{
  "num_hidden_layers": 8,
  "hidden_size": 320,
  "num_attention_heads": 5,
  "num_key_value_heads": 5,
  "intermediate_size": 1280,
  "hidden_act": "squared_relu",
  "norm_place": "pre",
  "init_std_down": 0.0,
  "warmup_steps": 127,
  "schedule": "wsd",
  "decay_shape": "linear",
  "final_lr_fraction": 0.05,
  "max_seq_len": 512,
  "train_tokens": 293100000
}
Each number is 200 + 30 x the weight over its row's rms, rounded and kept within 0 to 999. Layers, rows and columns count from 0. The size before them is the row's rms in percent of the matrix's.

# v: layer 4 attention value, 320x320, rms 0.0567, rows 253-255, columns 160-239
# o: layer 4 attention output (transposed), 320x320, rms 0.114, rows 253-255, columns 160-239
# q: layer 4 attention query, 320x320, rms 0.0448, rows 256-261, columns 160-239
# k: layer 4 attention key, 320x320, rms 0.0443, rows 256-260, columns 160-239
v253,093,202,151,212,226,203,211,247,172,197,182,207,198,176,168,174,222,220,181,186,199,174,170,166,170,227,199,207,242,243,171,170,126,168,218,156,142,210,235,229,239,218,216,222,217,210,184,170,207,219,209,229,157,203,209,191,185,259,166,249,225,197,186,215,221,205,247,244,215,271,194,197,192,175,215,173,222,261,259,196,215
o253,094,234,210,141,174,151,234,210,230,189,170,205,236,189,222,194,250,147,179,173,236,190,223,132,161,211,185,201,200,213,228,179,211,246,202,214,215,160,210,208,182,221,222,200,173,162,203,211,243,210,186,241,227,174,164,150,241,228,262,207,155,169,186,239,236,212,238,233,137,174,205,180,263,215,172,216,215,200,189,168,214
v254,101,207,190,182,244,192,228,153,177,235,190,233,225,184,187,215,232,187,236,178,247,261,182,215,185,213,193,203,164,205,228,230,184,159,239,232,192,195,186,171,214,244,170,207,230,206,174,173,204,204,222,265,231,216,215,221,136,113,210,198,210,194,202,194,224,176,232,258,190,150,188,170,218,186,185,186,157,195,207,222,173
o254,093,209,186,174,224,224,228,201,173,207,137,217,200,196,255,204,225,167,149,168,172,180,197,227,163,192,201,195,213,222,192,194,195,187,206,207,213,211,223,172,161,184,219,210,163,169,186,248,210,182,204,164,196,206,171,190,140,185,202,206,202,224,196,208,222,224,231,255,246,267,173,242,213,186,172,180,181,172,131,140,248
v255,107,181,217,175,259,243,202,192,183,203,210,218,201,164,188,212,212,147,198,221,282,214,162,140,140,160,201,229,247,212,183,162,167,211,207,208,232,243,222,201,205,241,205,189,171,184,233,163,181,190,188,164,182,115,128,174,180,224,198,163,202,169,183,204,232,158,230,202,235,216,185,174,203,214,138,171,234,208,188,248,201
o255,104,226,191,185,212,258,206,242,204,210,226,184,211,174,184,211,220,256,207,143,190,169,200,224,203,195,204,271,216,209,207,239,249,194,150,208,170,192,186,238,168,218,166,156,235,224,208,198,190,129,206,249,232,214,140,253,219,200,205,200,197,197,174,214,213,212,191,167,130,210,170,174,191,182,248,279,192,218,212,135,232
q256,081,175,204,202,182,176,224,139,204,216,289,210,187,185,189,224,262,193,147,263,166,230,231,226,186,187,215,201,167,206,180,212,221,203,210,233,193,226,227,172,161,159,172,228,205,201,211,193,216,227,131,193,175,138,185,216,214,175,219,176,175,219,172,211,166,208,174,185,183,198,204,231,176,168,196,178,259,258,206,206,192
k256,083,200,234,178,188,173,196,181,213,207,218,265,222,213,178,181,211,167,215,250,202,213,269,179,173,181,235,163,232,202,141,187,200,187,201,213,220,155,225,184,196,213,197,224,154,224,180,178,187,228,178,213,204,156,197,187,223,175,233,209,205,179,211,219,229,218,199,190,207,170,227,192,171,201,260,203,175,211,265,156,159
q257,091,211,190,230,198,196,208,226,178,212,141,198,200,265,204,139,147,230,265,144,185,233,180,202,248,189,175,227,195,230,205,164,175,215,186,220,162,201,201,206,201,205,190,161,167,205,200,217,189,203,244,172,206,183,223,197,182,198,158,178,190,158,214,204,229,213,245,239,235,225,229,185,213,195,182,213,168,189,178,169,223
k257,091,211,170,191,218,217,182,227,175,154,225,163,211,193,186,203,235,237,226,152,210,173,179,211,234,230,167,204,213,206,236,191,184,192,164,191,168,254,153,256,192,154,172,173,183,210,232,228,252,217,246,171,195,267,189,209,151,181,195,213,182,211,235,142,179,248,237,250,180,269,227,188,206,178,154,223,196,181,144,259,185
q258,094,166,242,207,202,227,209,221,191,216,267,186,179,191,152,227,181,170,222,189,203,182,206,241,199,242,199,194,189,155,179,200,193,181,166,158,187,178,180,173,194,202,179,197,188,121,210,95,216,213,155,205,215,189,177,224,236,219,230,215,203,204,201,191,210,170,185,164,149,226,200,155,215,196,245,216,273,191,217,197,150
k258,081,226,174,221,201,253,211,195,240,189,171,240,211,194,264,198,191,198,192,187,200,221,228,183,233,226,243,192,204,229,192,138,180,168,214,171,203,214,221,161,225,219,162,169,185,181,254,229,202,230,168,245,185,185,174,209,199,212,181,267,195,180,200,154,246,155,177,178,195,177,223,209,158,235,158,223,184,194,247,221,246
q259,094,165,231,186,166,189,220,170,239,221,207,203,199,251,207,213,231,225,172,281,241,217,174,186,154,156,260,196,168,157,201,202,197,216,266,208,235,212,171,182,224,223,235,205,252,217,209,211,195,184,180,178,197,219,195,194,164,190,229,179,219,211,165,206,212,232,168,172,204,167,112,265,211,208,206,209,226,213,168,166,221
k259,087,217,164,248,200,138,241,186,238,246,228,195,182,225,216,202,164,224,236,188,151,184,173,218,165,195,163,289,234,184,203,180,235,237,207,176,220,166,172,153,173,211,181,203,196,175,201,218,237,212,279,182,196,196,249,192,165,236,192,148,247,211,210,201,214,148,204,232,202,206,171,168,236,201,181,230,218,125,232,226,193
q260,106,281,216,194,209,210,198,196,176,181,109,209,228,208,235,146,227,234,190,210,173,221,165,199,220,224,177,155,185,175,245,221,174,286,230,225,192,214,207,182,196,214,230,198,207,229,203,284,148,191,196,226,251,167,217,153,220,201,205,216,207,188,161,220,139,202,198,247,231,223,220,235,180,231,183,161,181,215,197,237,197
k260,096,156,137,169,224,231,204,191,165,226,267,144,227,166,201,213,226,217,226,148,218,166,224,183,208,237,128,229,256,163,237,215,171,186,145,218,264,211,180,238,213,206,186,253,205,198,165,196,225,188,231,184,225,277,192,203,189,180,177,171,240,172,199,210,144,189,211,241,215,208,175,187,215,264,182,195,209,178,161,214,187
q261,108,204,238,167,180,162,228,172,197,220,160,181,212,243,183,192,220,234,130,211,204,226,171,169,194,165,224,183,195,205,188,167,216,178,234,219,222,179,144,180,181,220,280,199,238,220,207,212,199,216,220,264,229,132,189,206,235,238,218,169,185,207,172,211,224,206,213,177,269,197,177,198,252,225,216,170,207,176,182,199,189